Weights of a small GPT-style language model, trained from scratch on English Wikipedia.
Size: 15 layers, width 192, 3 heads of 64 (1 for keys and values), MLP 512 SwiGLU, vocabulary 4096.
Architecture: RMSNorm before each block, tied embeddings.
Training: 391M tokens, 5959 steps.
Each number is 128 + 24 x the weight over its row's rms, rounded and kept within 0 to 255. Layers, rows and columns count from 0. Numbers have three digits each. The size before them is the row's rms in percent of the matrix's.

# layer 6 attention query, 192x192, rms 0.136, rows 50-63,114-127,178-191, columns 0-63
112:138104118115120136124123116138101120133128132129118105107128149144147124123133138147134115095136154135131109165118128125136183115136121169124124135188119148060121124135121109102135164140132161
131:101168138149139141090161106154181114110151137134140154156150112117097100176118153102088109142158126116131136133142135134123112156126108133152135162129129132112124125146105134151156117122133155
121:161130148130124120152166139113129097173084115123112146165136147131132164133158140125081109117115132125142134130135171161115178159147135111109121130135142138132106094133160131111123174130127060
123:138140142138101149110126116132141075102117087110157123118137148131116139127100141094118119140139102133089171136122124159124143133055091121088161110125115126146132189121100117160115168092091146
116:090121136142119119124130143134168153093122156108165106129176119126112160143120091148103140124177136128128121121110145120159137096087102118081132117136109116093157135125123135145109150126123082
118:133106184155149159100108120141124114112141155145178074151136158127134121121138125137129144119109109158134160127132141152130125121141152119108094110089133120168127139179095111139133165161119076
126:157133160145134129134139070110130145138145108149113141131126130146126125067137115114153104081156150147099112171105076101139187124150134112108128161121115153119143123148142106170128088145097131
117:136155120139133147108138144100113097154129088124128101137172145088123105131129144120113137136108093096142118147137099138127110122144177130110169152145119157133151151064120078130136178122140152
126:113125185128131106103127144109156107099109121119141115137115118134115091113126158109097133130154132154136121111140176133134133119145180108115114096101129150124104137148125126113153109169143128
113:126167111101137141093130147097139138114144143158180118153135168166102130113113132123108116176107136125113047127129127089109154159160078109082149139121190157089139092106127141197155105151090107
119:156106057112153126096097145136120153087120163134096143107130148105119123090121121159143126137142106075120137143096135168164122170167159110146147089104092146140151162152108163121145101156147124
136:124118153124074118088139181102113099124139168149113135126134127124147146143119120141121098140078114106113145132117132125154122138097135130127119114131107105124137145084115152105116123113115099
124:124108148130118114100110121128083138082106109126116098144103098121085107105230096118116132125109104113131114137151153143159111127112170075108124105129136092101134139130193146133172137109128098
129:144142138197101130109112145137121160150139109124091152172138139124141113119082150138136163089132096103150147104076072126128091105154092136096178138160147163144118154143117165124116136122171148
103:139122086108132124165108137087134164126135145143140132138140139130126156088130093153120147113100090107117072129110083123104158153160088171142130117122147146134078136134104078113139132144118105
106:105100113156125139131141146154163142179136115163139148123098125086103118109082162108163142107175109135138156165112136119148139122128115114121119128108140117108100155116150145094109160155165094
107:087118061120154135095120166098082167136154118111092130114135118163122163155123119122103158066090123076135111112148137079123156136162146104153095128135108099159154150129105101136105129138160127
116:175170181113137159128068166122159132132146110146137138116144148114113126085091139116136124147153114110126151184112120130149091099169103113154139111160146119105113151126122158150135135139170129
118:124088114103126097146147143117120166115099150129110136119126140182098180113081144165130140132113107118114110092116141140130177185162168101103146122144131132098133095100128094094157150104124138
101:109156176121092130146135114135149129134137114108126138135093157116138135116101138131121127113122074185165149152114095099101100171133131113124138157124122146133129131124098078135124108045102120
107:128106130105139116154110134144110152150150094131154166154171141149117152109084137120144151136108102145154093161095130133162165128064088132092115107124136119127156130141127087136125154158108159
095:126100095149093115109123124142144129158096155170123140076140189120138149094124095134159119128145116148110120156137115175159143090146103149141140158144169089081117141174147117106141136112099116
114:143130128119107125134131129117124105174113157139125134143119147085141131133112090138157160134126106131090136109108081111120096131158093114073101131085123157123126153135121146090166123150081137
121:070098144103144128120141096153129105109145120145118145122142141112129143140145148141132127107119126111029125170148105141150147165121099129104120155120093118128137104119105120106105144123109085
105:142140138106120121135107153172136169167152137150106136102119128128124134119144127095106128095162140121176126132130125133156133129161121130178123128151100099122102111142170130057159119096161103
114:141087128120125124138122130140109137155150101131168133152105136144121117104130126179150144163138118093149136103095123086147115156091108126074121106086154134138111150128111109097157139163116140
098:140165146137142141156127122118125123103115110160117145125132129085109132116136127086084151127110152148115099136153168129094140119140104078119113145139142110151105134093123134176161122135077130
118:118124154119112130158139096141099097155151141137151131122151136134144125147151114132155130101134168129138162180143106122109154121098108176105128096106112173152090095149140162150115141119099141
078:136106087099161142132129165130157093107063142130127158148105172130141148134148123155134152135153169152149188134106157146138121078062164154128153115140109109095110081114166144109140120134140106
089:165157129167125112140142129091112123126163145092173127149115114111130052135153121147103129084107111125131090095154103140138123146191162143084122157106139088119132104109120127114095122170144133
097:146154145107139129151157137138154139149093131125160159147083106124100042158151138060132131127126152126146167116156158149096104126127136147114129112135126079147141098149110131099102169168082124
081:123095114111101144142183138132125097139141161154133125114082068127127108178088139158100143159110112158110119122158126097117150132101151103129112144089121125140141134108131129138153107110129150
089:127117102082147178096116106139165115093145097105147127148125140147132104145120101140099117106147133115120128103128134150161156129136138085153143117125100119123149140106158167149111105111101180
095:134133139117147097095108133163137122167123113114104158112139178102128142104128109143158128156120142081133122152141136110117123124084141137108140129147160158163107085166122124130179134138130153
088:102117144127098122098149144120142131116142143093052117121138120103115131107122168095081118165164135114119155159154127108042134110139133115154121165155117099129142111116138143132155108134143057
092:118139168118116169180143134072137165130113130104139115095103135128115107073149102095130079096176102135173089115146137111103134155114091132115160139144128111086140146136105124087114123117115081
084:134099117132128120098139117131102101096121159143159118113128135131087056129104142111118128153164108145149112117163151139161125139124207144109089102174120128121119141106151129161156138121132125
087:114168146100093120107137184133099108108158123079173139148151097121105085131125129125103137112116146100138089138132170123108129117088120199137140149146132123127113106172105104134133116123098158
089:087149123110115135130113135139076160074112099108169117118099183138095152151154124142129138119119145120100109128135150121122119127138068135108126148121147162158140119155100153136192135096114176
104:123113130115104134103139152078149125168152131139133158162129121174112139124095142098111146100108187140118115109096123112106117145138158113162115145097134108110135097119180135155117090108122108
090:152123096117130136098142103071135134106153118131117147129127127136105090124153128168137110130102108105110115137104154122112110162140157151153146065089139142165127107191128129140114122078082132
081:143109151130147108117120099135162117084123105133146140149136114136126148084107101139140134152086126142125123140081113128190090141093132112119130118162146150121164107096098114164144130122163143
# layer 6 attention key, 64x192, rms 0.126, rows 50-63, columns 0-63
117:168112156137126110140141091084082097101109124142120105127138124162129141131131142120088110174116113108120085122122113123088153130126110151089157154149129151130152159126073103106151142150135099
109:126145124140138164117105185103121134115119125114102119123157160112129122142109096123133143157118108156102119119148117149131160143100115102116130052122134095140158127109121101122125159116160135
099:135147107124099114111094100113156128122122110165114115116143155127108166155139126108125096057128125122107118120090110119165140160194116073140129122098089095154101118136091128145119118146160160
110:126141148114132116145130097102160149134130124110090155114177127095087118133113153104125116141126140112137121149139115140095149129128144138099142099119133134158122122170128147118095098118144122
109:053089102124062122164131149104144151094109168117105143139135124145143164124126157126138137086143085127136147144130135137119165140143170129128170131122134146099143159102123123097121124124148108
105:082122148179128140099145095164148121145148081125151168126092072146096108112120110102148121127121149147122143081118096143107109131144141126120086119145138119125155150121131116149129167143150104
114:123160134134177142091141158155103136127157175122156128125139135128099131104116121072173104151136115142125110096150159158140135127116114159124136156151157114082127120105105107120135175132120165
105:127156102117113108105141122124139110113088137139146114098130189082092153136155151141155132133086146107156159113115123105092104118127123134105136151112115131143142112119142125109131149139143156
110:120092163106152165148098119158110131148125152126123110153122130106073098101110106151120152146086115121134143100154120102140116104091100127126104170110160120129125130097129148074144113141130122
103:130137123118157120107131107150129128106155139113105086144150157125120177101085143121146129130124163158099120144150108148123113166140134109098173139127121120095129119107071084124107132091108146
103:166148101101088110161136145134170144111132158144125105117159126124111126131152101096108149104133140065128120170162103148137153120132103076139109122136143148106112147138089120122138137149160106
121:126110096102100073168063149132119106118093123129128101112134126124140111129134135141140137126165124124103145094143131122155113113073119122059120145116086145119115151141096151118150135150134136
107:129089124143112139165112134147120142160152137087155136129134116091149110144140091065092118136113134138111074102153163139169107086184130085140126149137145087126107136086097126110116109120124130
112:144133124121102142110156164152115148142136160140133125080160114144137083146196176136131071076153142152110153125129127110117142149142127127130120115116132179086131116120122150129128130105103124
# layer 6 attention value, 64x192, rms 0.154, rows 0-39, columns 0-63
098:114109101128131134109124134118144146167098114094169149137154089140140131124134108098121091147110094112090119107145130112146064147167150125137125143127124109120161134113136138128143117151111093
096:092155185149133118109142115140108082098124125111141135175107135083115125107115111198116077102098144118111096132128120122129135177138096142100185117151163139080176165143148090139119106143097150
097:144177099145130171150116139124165121156123130113134117104100130111099131125088163100103138170128125125141161121128130081094094120145107164145121154102140131148140132109120128150091123157168125
097:111171143127154158148129154123124128131123168172128132087119140133097135170131100085132196124151137102141153151100122122165109127159114141105152118117146129140146137132165137123163153129098104
105:103138111131123172135075103164121114132120131144115134108140146119070163116089124141165123154118123136153085088118127100139131162103101083107193120159104151091133146102153126130137064087141119
097:146126116140154126098182108144135127102154116144153138123114118111090102129086115159115102124102102089124131101172142119128101096189096157087122152127113154059108122095127156109130132146114123
103:151086111141101207135106153107138108146120145140149186117111128127091125130130146172123132126114162163115100155119148137128081134124124105140130147098143097152148135109131132161103149176143121
092:106104090101118091097095131144134127143134162155126129124106101132127124152114157135121161118150116148141124110140155167154158129123115143081170118169121109169161114127101124122125139117145100
107:136182105158134120133109065139184106142121124086138104112108081140099135163128117108130131056130140118131123108113126169117129149133100135143142123151124108131150073143153136132160160135134111
109:189146160116154108151117134133108136134142112147147103088139148101101089101102108099111162104116088124185093118108135124079113183129160112131143171143128098095106123137098149162115131132118159
094:070131134130140149114160153127113146132094120104113168111101118129102107117128076115152101111101172114124122115107138124128132114100131079125107131098170106122149153141122068099115109051129131
098:171146182165148120183153129142079131148121131162130112114144079117087124131158091138132110119180136193126163145154137110091140116160144128143104126112119126104127139116142119152159136125131129
104:077137090129120099154140126152114152142127123146158114104078114107120093120137137139110147099122131160116110089109140133091135144156093145110161113108141108139089142107073121099153129133111109
107:131116146111143150132113143160066146153106168141157121086097162153180144078119124093104125141128107138120117115114142108136186117121136121110133109159161053145145102109106142126156107110143195
101:125116102141121147101095159127100133143128120104142128112181129153111132123188141132075144165191167117113138089111120137126174082146175111121153124146111128139103148141119134137149148083115122
101:133139118113119134128117105139171112125163114108094118161093135159119137110164110077119173089122138163128078149108145163150131072141119114101142121125114139111111116142162144136141133130127124
107:137113161065108151149106085116120118133139109086156144118137139150144102155164145122103114113125129106120126126141104172134145132120139134167159129135143124156157195095110112098125134171095133
099:104098142100139143139149147152109128115136118126184160137177127142172095175106141108161149127121076139136149150120150120119097135137120128137123196121174129109133176131134096147151091094175159
097:143105144149104121115114124103146109128151068194101104132172176104110134095153087139114126120162151146144191142159117135176116091148156119121137154115108122148096121111121102113111125109111154
099:143174139128108096102108146125152092124088091158121121109130112156162105165143169143162142124150124128160146123140093133135155107094100158166117121143153138106133087152107166087139135134118171
104:110094122146128121110107180153145130122136110149137104165102108139163119119146132155160128130123128133132165105140184159114129127093152177128137139061104154131140119139113114163147117138081118
097:125135134138135113095099152128130121114137126129127115188143128114098185145130099112132143111124106133106116118148114174136081090123140158090090086124110145134119153219128161112158124138129124
097:129166114157181139112093132108112083175155089125147135147117134118092153086128136120124144148172159168146111090110113131148148159128148110137113132149124149160088108180168133128096169123121140
096:082132115143104104113139130053108084111186090104145106116127137114154140152091145137166137127111129145111150115130095108162118104152115129135119113155150114108121140163122110145134136134177131
103:128152096138176115128128173145135121091156118082142107120126128101112129139134128133088147110121106136145187114124122144121131083132142081140118150140134152109101143138122111122108110122158100
108:105099074124149152120143123102118086078136125100160124124144124104112164131121131090109124154136146094115096132158131131128158152094105101111089102105109164086182124103160161144124121121104128
096:133121136123111122172119164134148151111151138110111105111115196145109116119146133172162151109143149113107107143111152137145166090119107117119133135123117142122152140136125148139102138172134126
102:156126139100153170138110113108122112126117086180139106139146135117143134149114102149106149081138131130130128120157118127156119099141136099117146126125146163142133178145174112130138128145149142
094:129108141121133149133174095128134149087137114136068203114112111149115127121128121154168127185137119166141102110114126146149133115130147149100121150124130139134111109129146129152132138121117132
109:086125130148163144075114122161151127108064114146164102101133115081095131116149070152127094127127113121145117137090094092130126127126133120134102092109131093152106171122100141124128085097144129
098:140141130113125118140099112099176112073084138163155134120116110129157149145086127115123151157136107146117121101150136121165165140100092132144087107163120114148117162110105148124137079101157104
092:162155159179112125102071125104178100115153140141135124128124085103143085103108119125125115134141091149132128116123142132119120116098121147118143142135109118103198110158108154123154129169115134
100:094124109131169114106139076132137170115161141139141120165132110132113144164119128097130143136099143115138104171163174127169146177132137156118108133138177078117121162091150119144131125126153159
098:172146142118149139152106162110116103128163118093163147142113083148049104112100130088132134136144069110141124170102105145117109108112091104154138146130151162136126168127119150143132148110123122
098:130157147119128101114186129092093149123145122141110132140187121179173131106131147099137113133121080149133141119152126154145129142104130159109157100135084146119196137105165108131120123159158152
103:177109127106130119182106102147130101123164124127130158096090123123126132172158141121108130093160165114104127128128130119118139120160120135176109103150142101144141115114135152158110137094060102
098:160118180102109171104129158131125097135141157121113158147123146114107128158100133137099146148116163110080121120184103172116127149131104111137121168166091093176149115110140096120115131106146121
098:084088103112128130146147087165108133181148150139162180143165161085122115118143136144099175132093125179121143125108084143144111145094109088148128087132150127061137098135158125107152113103118152
108:095129155135141112140169114181113120103140136138114115154135161115149122076136103113162107105151155119114122118121193124101111147087134101077148087155127195118121168134091134084121116157123110
095:115094123130125140123142137139080143136084102172122139122122109173141117131108192167146106127079119134122151119130137130153124082148109112099132127118141116117150086153125183165096159120168136
# layer 6 attention output (transposed), 192x192, rms 0.158, rows 0-39,64-102,128-166, columns 0-63
111:127148099119123101147141143146136122147131125089119118134156126144119164161103117092152076097120084147119113109154094128140089117087123145134170155132106121124143141103086098114143113157104155
095:120115087113162104184124124112135131138094145097119117064167165114143158111106080146112120137147120120141142094126117178139130165146162109117150106117118089133098136129139121080132140142136104
096:146107156124104201129089099126124114107133167126155117122140149114130119099158147102093085157126088107097096082117136120117136110135099132160170076147105145099117134119105131162133109129120120
109:133149141107144174146115164152096153165122122145112139094124135134129124124140148099117149146120110125162168085111142130099132136093085163087140140108154132083110140102172133088081134140172120
102:108157140115161116109114111147139105147148148150085166131123124141107166134159160124126134176091112163154127155142137121117103112153116149169107086095157154098134129137167121122072114095104175
098:146136145152146151109092111152099127113142138093143100125166126143113092129093112114132112119150129102148084147130099108177130142131145114107170156115115138127150108129097127116106120147083118
114:120123122114121113133104125141134131068105110104168127131155119130132122156152165136130084107110147102101091157109126159128104116118127129118111125121153102139136162126131131121125091108123184
096:102148105112122101137148139081131148171168083095121105139125140089130155154143093096134122132124162169118141162135135168205094124100174123112073157157141123132124138114148154129122154160161125
100:099123150143147128104138105127133113137137142085181120123081088181135134102113089155132137155105111155111155115123157099075081133127142122138041109125157119112130115148130151065100172098139124
100:136127100147143133140115117092104173165144124136165119122151133127082113143134092160090168123136104141178117173099087118141145130145092079131096137139163136110134107097113096090138108170123125
096:124151138121112135103155130129123119109089158128120111136076083114055149089129129118075118146124153129131071161099115111136115144099123090143096141111146113139144132158130107144114127126104102
093:138156135172128138151103138114113120102147135098045143137158155107156083181157155128131109112105133170145125134106121067169154156139102113140122151108144138139150146133130155119136108105146165
113:150114145147171112152139124152177117090076137111107112121085100136146134100091154156091111109116146123117082119133111169141126150141098146162153120120135128130127122117156114134136134120120150
096:131131131105113125121122134147135102129112147159132183123107186125145149158110100127130134126108118147158166108170164123104152146091123135093140127149149063173070100137139102133145126099158117
101:148137134134152124166139078105105109118126095112136125102196154146140156104109101124128179146144123105137158133064138094139145088142156168162160137110123107132099115102156131087100155100117122
106:153132111119106126076083106154121143183151091140156166148141140141118108153118139116084136116147109122164127109062121127142126125158098127097106170120143140138120127166127140136107139184178140
103:156165119119143109153067110126089137114128115126120134165110105131095123100132100132173110130166154128166070132147129086099133148127107129142139134115135077113160103129148128083145145169129146
105:118100155143154118126176168125060104103087122109129116113129088184131119171144124099183129092144108195119121162113096144107166156205144094118112150142131136142129117115159129124135134156129149
109:147099157104121107133079110111165163118154075149137106134121178102138121102123189112111098143119151099117127151102151141149095163107121160103117140112113182114131124153092159142133132173128130
094:141136121110138157144139140167109109145125098120137124135117121155116093170135122141139137119222144133131124079137124109152111143142132124146161118118133143181136098138078107135143103184134121
098:149147138121142167143135121129092144097091168134126119114138126151130110104144093122114174134119126145085071130128115148088154114111127121112113155145151161146077135135135129172203083101120098
102:141128111127138129130129160135155130155117144128101124134115172181087139157135135169119170116140097127162150119157125165163121133124146138152128114072125054130115094144087159156135111087117069
102:151126117145123154125148136112163102103076123145122186156121129126112102144146117114096138112130167115102180105127102099147118149134134109084111121148142163140118140153164081106124121131157126
091:127146159105115109107158134119170157136141101104111123161130153113160127146101127150125165135092126142133106057159140143154116137121123118158106133134122136105107150170104124132093134154141146
104:111092114175114139118092149120122184070130151129127130175091138073123114136127102107098124145156091124120101092101124127185101099119158131185133124114109138091123111123126128127121110149124123
095:117134180091143075130108131132132141118115124118140144148094120111086111130078085116110124131127119096118147174177131144111150143166126098075099148109107170188127096138089149128137128106132089
105:130161118099125133128116152118156146127138154077143099134121124125132101100161142120160135108111147143119142116086141149157149119120105129087114165160130075114131138108122126154134122134125077
093:107112156120151152131109104111116104087129098076138070138168109130055138171071120139148143118142102137151117176139157115110117146131113135099114107112156097133107102131137113148116134096092136
109:121057123138132158124148146112116172080121133183128144144096155109104145102080111100108124128139096166101172121138101183136140128145150121192087138115111144091094082154156101125163144139160132
091:144148112087132141122112103132129163147119132127107140155087117098121127115164060127130108125156142115129141128122141172153149096130150192099126141151135169152096137164109150124141068133141112
104:121141141135128109151114115129139077125090122124140127132068164142139146143102132121148157172111155116161098112112121140112120127123078127111120127104144135151120154141122131109094150110140122
108:085146093129155131155119100108130145122136170131143139099105108137125114115142053135143101132133156113106139137118082125112140128050109135134117123120132107169121142103153149113165085142153092
088:118132125137140138164147064118139174131140110099186161115124117121124169088108171118121134116132140121116128093117151166126162095119121143103130115158117135174116119153092121140128110121165122
098:101118119068149153154152155112139180129147130116143157123120105135100173101143111111063105104152141146133101082117129136160121112125121127154118115096130132116138146132114144142154128151127166
106:147141105137154121116121132120075142138127142098053122145135140116140134124154126124114076130145125103093114146162140157170149108130166153133193156141107119124129164064126131123150113082111098
093:152109148104118082131110111171125138147121104109119150143146143117094119146121154103135153135118135098073097168109110154134138132160107170146178149112111173125146114131086164112107128139113124
099:167146130118142116106117141132093141140146083148077190137102124128116144107100098137136153106146110106105156145138115133106135085123127120155130124136095111112121137128125096159068128102121116
110:124100136130128113179094112098115121176122092166126163157159103050159118117148117113118157149110133159125112154074180146128172115100092154146150081149125136126108152128150103126136115102140105
110:132157115099168119086129119142131096128150145167105143170101141115109114133140168116190075151127128070136196151187133147118122124084087123098110130129120167161144135100108147099088134139127139
106:149139123167150121169099144170164180096137108126140144150146157139095116163123176141146138117132136107102115105165132138132090113157103147141113126132106086157138092158184139098105143120124188
094:123123150142112138140087132149089152056133096195116129168098100084162109102131137148133140099173167145151145141115162122132166132126134119126116110112100142122134102172137133113104113127136117
090:119138133133078142113140135130122164149126132119120134166127124187112112152171169093125077106112129135088131150133137117118106101076120138167101160142142140133134109156129161178098124118135128
091:107111129129131051130182157139138148164149153120126130148132126134120119159111090163175132091121160138171114149141130142140144156120133129097119108093139131146102138116141128101122158109119139
087:168108115111118107111155160119151124034093122088095126184141075132149107134145106167126088108126145141110126156128154125150117086131156120155146124129107118138086088104120137157177111133124123
096:136138127150143108132129137104155132141125136115132106133110101090161113122139128102129096083177127103129184171125102124110142136122144136116121170152137120145129128144121132112174166150139090
094:129129104106108140126164173094147142162096126106137172163132116122148167128116105089144165156118111148130151153117105155088111117110141085167121094143136107119110089134133124128134099094139157
095:103119133141138122120151113124103128139151125113117080121159132123155136120099140113132164132124098121133142116117124130136168145135124132154144130152125132064125105137105132112114137119092119
092:132160105133125147147127128157130124107136153141138123105164133144183141106158157155113126157153126086141121139139070112095119108114095122158160120121151115125108158126138106140123120102080156
094:152094119102081156115105175117114142143124103170119154142128140095168090121111163120131097135106076116125138157102112111136151087148142125128156149113134159130109144144099116128099126155110154
088:115153161121112125136137141146120071105115112102131115149094107132165138118146124106167104157136175131077190149151146137117128108092122172091117080120105135124129132113172117111136167104139117
087:188118091140129144149133086119128111124175100130131122149152136141171096154138146129144158152156127110176134092152119118116125118156161165147149114136113135121139110085118146135120106157120162
091:089122104102147124079097098124148120169131115149156171125135122130154170077089111133136088129111132099126136123108132165094141100075117121113153131127119149157093105154105090142114140167131109
104:127158122103122181118139134144092151146111134094086149128145127141107100132162098126091143130120098141128136139138150160125134131139178102158095139143143113128156083172142162127100110120133130
095:103154078159135090104154143097159142146157143119104100143099116136113088128177139144124148141156139128106125159140098142126078134148141126116097096124131163127105109151151141128101136094107105
093:102102117163153134125121166152151164135143130146118157154109083111127135130118140133170107076082137110112094177159162165141111138125122092123056134129149146128155118138125159131126117107129114
093:126123148155145070162152138092127147138105125109102099112142093113127120126105126164157072165129087126118147116099131120139128196100142127127129120109124153129148142094094084114144137116093131
095:135105140139137148148168175131132134135111090119127115130142103131170112119105133129140119149152120154095152167135178137120087109083110135071079127107132157124101151106139131139114155086120144
091:144162143106089129103106124103141155133156134110117068132137138086082126082119127152094113137122143095145088109137155103166123147099123162128126108093124115140074128167130164124096108142088093
089:113147122148151170126132117121061124122103127100105103141120064141159077160130113136130140133164061142088090125132154112104127145166119108160143111109152086145139115163104180154139174136102103
090:103132143104153147151112083124109117142126153101155139134133119145106117095122114110121111114083106112117093149111175115106123148098153123101128126124121077113103125137144099125115135102103127
103:117098117125127131125141148125129129152158152080108126113117115145085109144132145150142109121127165102160132114133126150158132130149136122161126104140113131105148108081154153107116142106168150
087:137132161098122154163155123111124163127083116141162138094123082122153121087154130120124137182107153105132104101106122089120163160134133126140167130131144168106152124076202134167127140136135133
100:133111120144102128138082158167120184152150137146135126130130117116163145165127125136145093085128110115142096132156160133110092130163174121152132097096113116071102107108125156118164096098133113
103:134122126148149126153104103149130158096081130121130177108148129133093118124172138106128070115158125107157146179102152180102154143127130124104123128132111184140157129082108133101127136105150092
099:115157171090082142105118140118109128190126149175114162140129159120123114126117115118122149160117153133087129129169090116178123174169091147095134146133139142134157126153107155098136098083071140
083:144141082129113088126125109158126115109077105117107146135133082129155119165157140124155099100072128127120140126127117146173119133154121119104185132157128076157087134128098133102099122107130163
093:120129136149091163123127127126136099142122130155127166131100124137124159162113104112068084137142101096155113096160083138128112158128146120162165160118133141147153094124143083152152098146129145
092:123123123135098110123119117147125176162149128119125126128107137128135127098147126128115090132125121136138140114077093133129117183120119110135114127153100139104143129132101130127133155133149113
087:130173140163162155123115128129140148182159139115119106139101143120106143097144099150120129067119148117087124182129143068151099125124092092078117086137137097096154154074104146125094106081143132
088:138125154139090109131138151143141130107135147153089114101103164194140134123112114117135136136111142144115127142157190142079162154161142118129158138111116103138105114139171098115143181128158113
098:111143121135101124135195124129092171176177113082150130150130145137133141120166154106140112114127127105159170163126155117083107130164199111133159158179113139154147125104139144131098122145103164
097:124134091107114127140149148151093138069143050128069102147118168126149171155125160131131149131112151159131130136141180146121123102146136105124144141145128109104084126132135111133086174126102150
091:146123145138126108127098164159113102173118114110133118170134121126128113109174110158110126124183097133113174139154094122168056148170143126134155106119112093106141136123138146092129140116105131
094:094138153153130110096132125149144147132064144146109115156132152139138093138137140125158119120106133171109141141145138107148124129130135161129155166112124132119153145129132084123132080124134130
089:101095146113126186126080134131161111111113120115159144158099136085080158162135179131129154140078153152136129149104140084099128149173093103118075131122141088140126093180138123126125148145112125
092:101123125167142137116144146127105187125130100163159110116099122115138144163111094148119195098123091135178136102140112126143099147123135099109134162126110121123105100115143107123134155180149117
093:125134113141102123175123141138150132121091150147147115138111160169163118119151112126128170105125141127182137087107151123137089133120125137126155105096152107107134100149125141084140100156107109
088:162120141150153145113137126129135147070149091134113108066120169179146140111128148086133133112112126140137108151109123098116110118180121115128144164132112096146112127111135120148122132143126120
085:136088097116107157150093134096158128134133092113168172125145085161078169147140093092094139123093103139142078137094101136112121075166128112138137154142173109167139109128123121191143130103131144
096:132106120123139139125152131109127114172084150110153146130142126165124135168147103134119141159146112091100108091179117120158076145122105132147134120153154112100116119099173117157125100123134135
104:115166099165126143138108091167130126126135140118137134111114103111137188089120137133129106176120131118136152179121155131129158138140135110118110130141117145145078139141121125111175140113115161
104:152125154131135159105107123108141084123132050137147169133105109175148121118152133097110125104142119131134155136103094112160104111086129107130135117130138134138161156137137143150132123115149115
100:111182127143097140155130116128125137138147145145125143161126168133131148122160109132169151138117185139094139150120103110153164118114160103120112122168152110083176121131154114104082143109148141
110:107157141169128149094105105128098120111098127121133121131158138148163140151128165155149131150124165103149141107140156155161146113117156146140121106105089118125124127146113119116111126083131158
106:112153090128084148113123126103138093146114124153115143130097157159125128161137160164145125120145161098134103117121116114116189120106166136154090080128150144168139113111140093089082168099117080
100:112146154132105140127113132138115148133076119149125153153093154117144117148141125116112144113152150148124144143138142112118120100151113120086145101121123123157124153133101145135175109166150147
100:143114148105162135122131140128125111143108118150122137128139142123086087147101099124145122136135146128139137125089105110117136114124113149101184162116108150119114100104112127093142160096190146
112:121136126133113116113162101120109096107165183097111113129134124137057134130107121123119160115136145156129101132152137113128105128150175125113154150121109095138118116145146118131157136091155098
114:122059124118134133116106148118111152099145117124125113127131125146121170158106124158112169141086148183136094115149148131152139113140128072130180123137141137142130155148101178128137103088123135
104:092114155129079103124127179155161176141116162104116116157124144118170140109128132130131157167120077082093131126137124099155124151141138138085122169118122162103116162116130128149122120114114151
110:165121162127139115157189130066142131094119117100116084081089116098107065148109142136119148183146094166130124133137109106140114123164158099102084137135133114134157172089114153137141095115147123
105:132074139164096134090146117127135120109147172163154079119126144132118110120141130136185153136114164149130155102125121111158153128133083132108132143112088117112115151111158111100175154113150102
112:119123156137180118159121151129136119181126110164146147159147139141128157113080135123141147059114142137124103099136121139156135141129116128166150138135147146121149160090136120127119134099127125
108:121121133112097100106178182142115146091163110111130098130132126137140142118177094121099169145127098119202131087169143119108156130167108137100163136119128126127098105109110123100118130169159104
100:120121149144104144128133139106137155148128188128173082145129175107105119088150142119167099100152160111121120169131114117126124124111130170161108122090118117136097125114134132139138130146154143
111:108120119101149096121106107115125125141163131161117153128116145123116149121103132118116140124156150098113098132077131110100157136120109094116160117143074108105144126149093072133148111162154134
103:109093102097140050144098133124131082123110076157092158141137112160158137141151138154135130172106158094130151104091138132122133109101115094114126140142143162138133098123104100166119137140104136
099:138123094108148136151128157138132143135129119142133148114140116105146167128079102176110164153112130183124108108129092113108134161089168147143128121108153130123119174131113134069084115110118146
101:109081107087150156146143117130114131084171106115120142155148131084112118155138124129112108117147112151167120115130166134125108135141115160159142134139126134110135122100141124103121106146129115
109:141136098133117130156128112141142156095134089170133123127125121060109153118132085149140150143120125120109098132123075114115142137108127127074129138123146125135156128138106105118093137150132133
099:135075070119138122131109104117088148148120113109123111147084142123088103155155134136136173134135108118112134129161120143148117138098123094084090116118148084116109138100123139114108092147170122
100:110149156098161149103129106139129120149086104088144101128167118145141107097132161099104154121133112151126154097114147127121117154134148130123140145124152159171183133133113123164131131133126141
103:086115121130118127132138135098085092151160112103122139159097125164129129144151114129113141149158139125151118093117121084116087113089141127100157153135148112144094124140130112129188170183130133
098:132148104183173142128162114132111145139117100131133114107173090144144137117156117140118133130128095129127129086134148153119109129108161118138129101153130082125136104106128127141097139173149115
117:132165147117148104117140141142096157151111133101150114118134170155142097127129128168120082183117169131180134139129165170099150059101182113162133124118154106128148135132140138127139128165115120
098:105163168152170110125113145126114191138105140114158084150156110142133133110146123126138128110134179149160107158138159118091124080141132182152145105124109121066101145160111137103097142111121111
110:093140157119124148161133122127143145134148112165086143161158120125137155096121093112096102111183161157086148104143138112092148103122138107115145127141116148099173097105126171131136154132133120
099:140120125116089146108118133096132175118135111082133145103107138135156084159153156127110141149116126151150122149075088110086099132131146147122133114133152150157074164143144123165128115135141186
115:132115112149106136127120129130144088109181146108132100152183110086173124183110144136096164156115099143114156113137116123124108108108143133142139114134111090087123120108181155129134113110081103
099:152109107156169120104128132110131117084105155168137140092140149087083119145139097147090115131113114153107121105134092136145133147130163153141112109129162115119119128151127161136127110106111140
097:144133133132129134113114116110128114149137138107162140149132148095100070122168154104177120117148150165115155137101116090135143137099103159131108141116135138130122141115117155124131148138140125
110:092119120126148136089148134077118111116122119170098145114109126140111104163100159105134159165113134097135114121143111124147137130108138079128108155144102110095149103096084142195153129109134164
100:133138148142107101142156149104138131117144123135104110135133140112085116144137121102100169143134118115156105093182164131106163147132125110107095101126172171158157110114109096126075116107109110
099:131164149143145105164140111085146129151147128133135147097096149123130109127122101148150079101125124136141094122118095101111145162102146142123130095120122155173145159124140119106126098118111151
114:127123116092116093120148096087139130114148169103132119123158149104050119123117153104119128175118164121121139166113158153098126130150119124134118092141140094131076116176108155147089137117134145
104:134117132121125144122113138145132193082133131131140136084081136098127106113122135159126078177111128162091094131133140128104152127157079106120079139125136163151102131132097117115176177152116094
103:128140114139128103168137134128126145136145122161155134100121136138126177156119104154167102142107184097163108115132128140130111137120118133137113124128118122144134119125140088081120130138156146
114:132093159183117107160126125109085127109074160111113050104111112115180108149142165142155167168143136114142193090139116116184141133102100136118112146106092100152153150130118121099104106161104112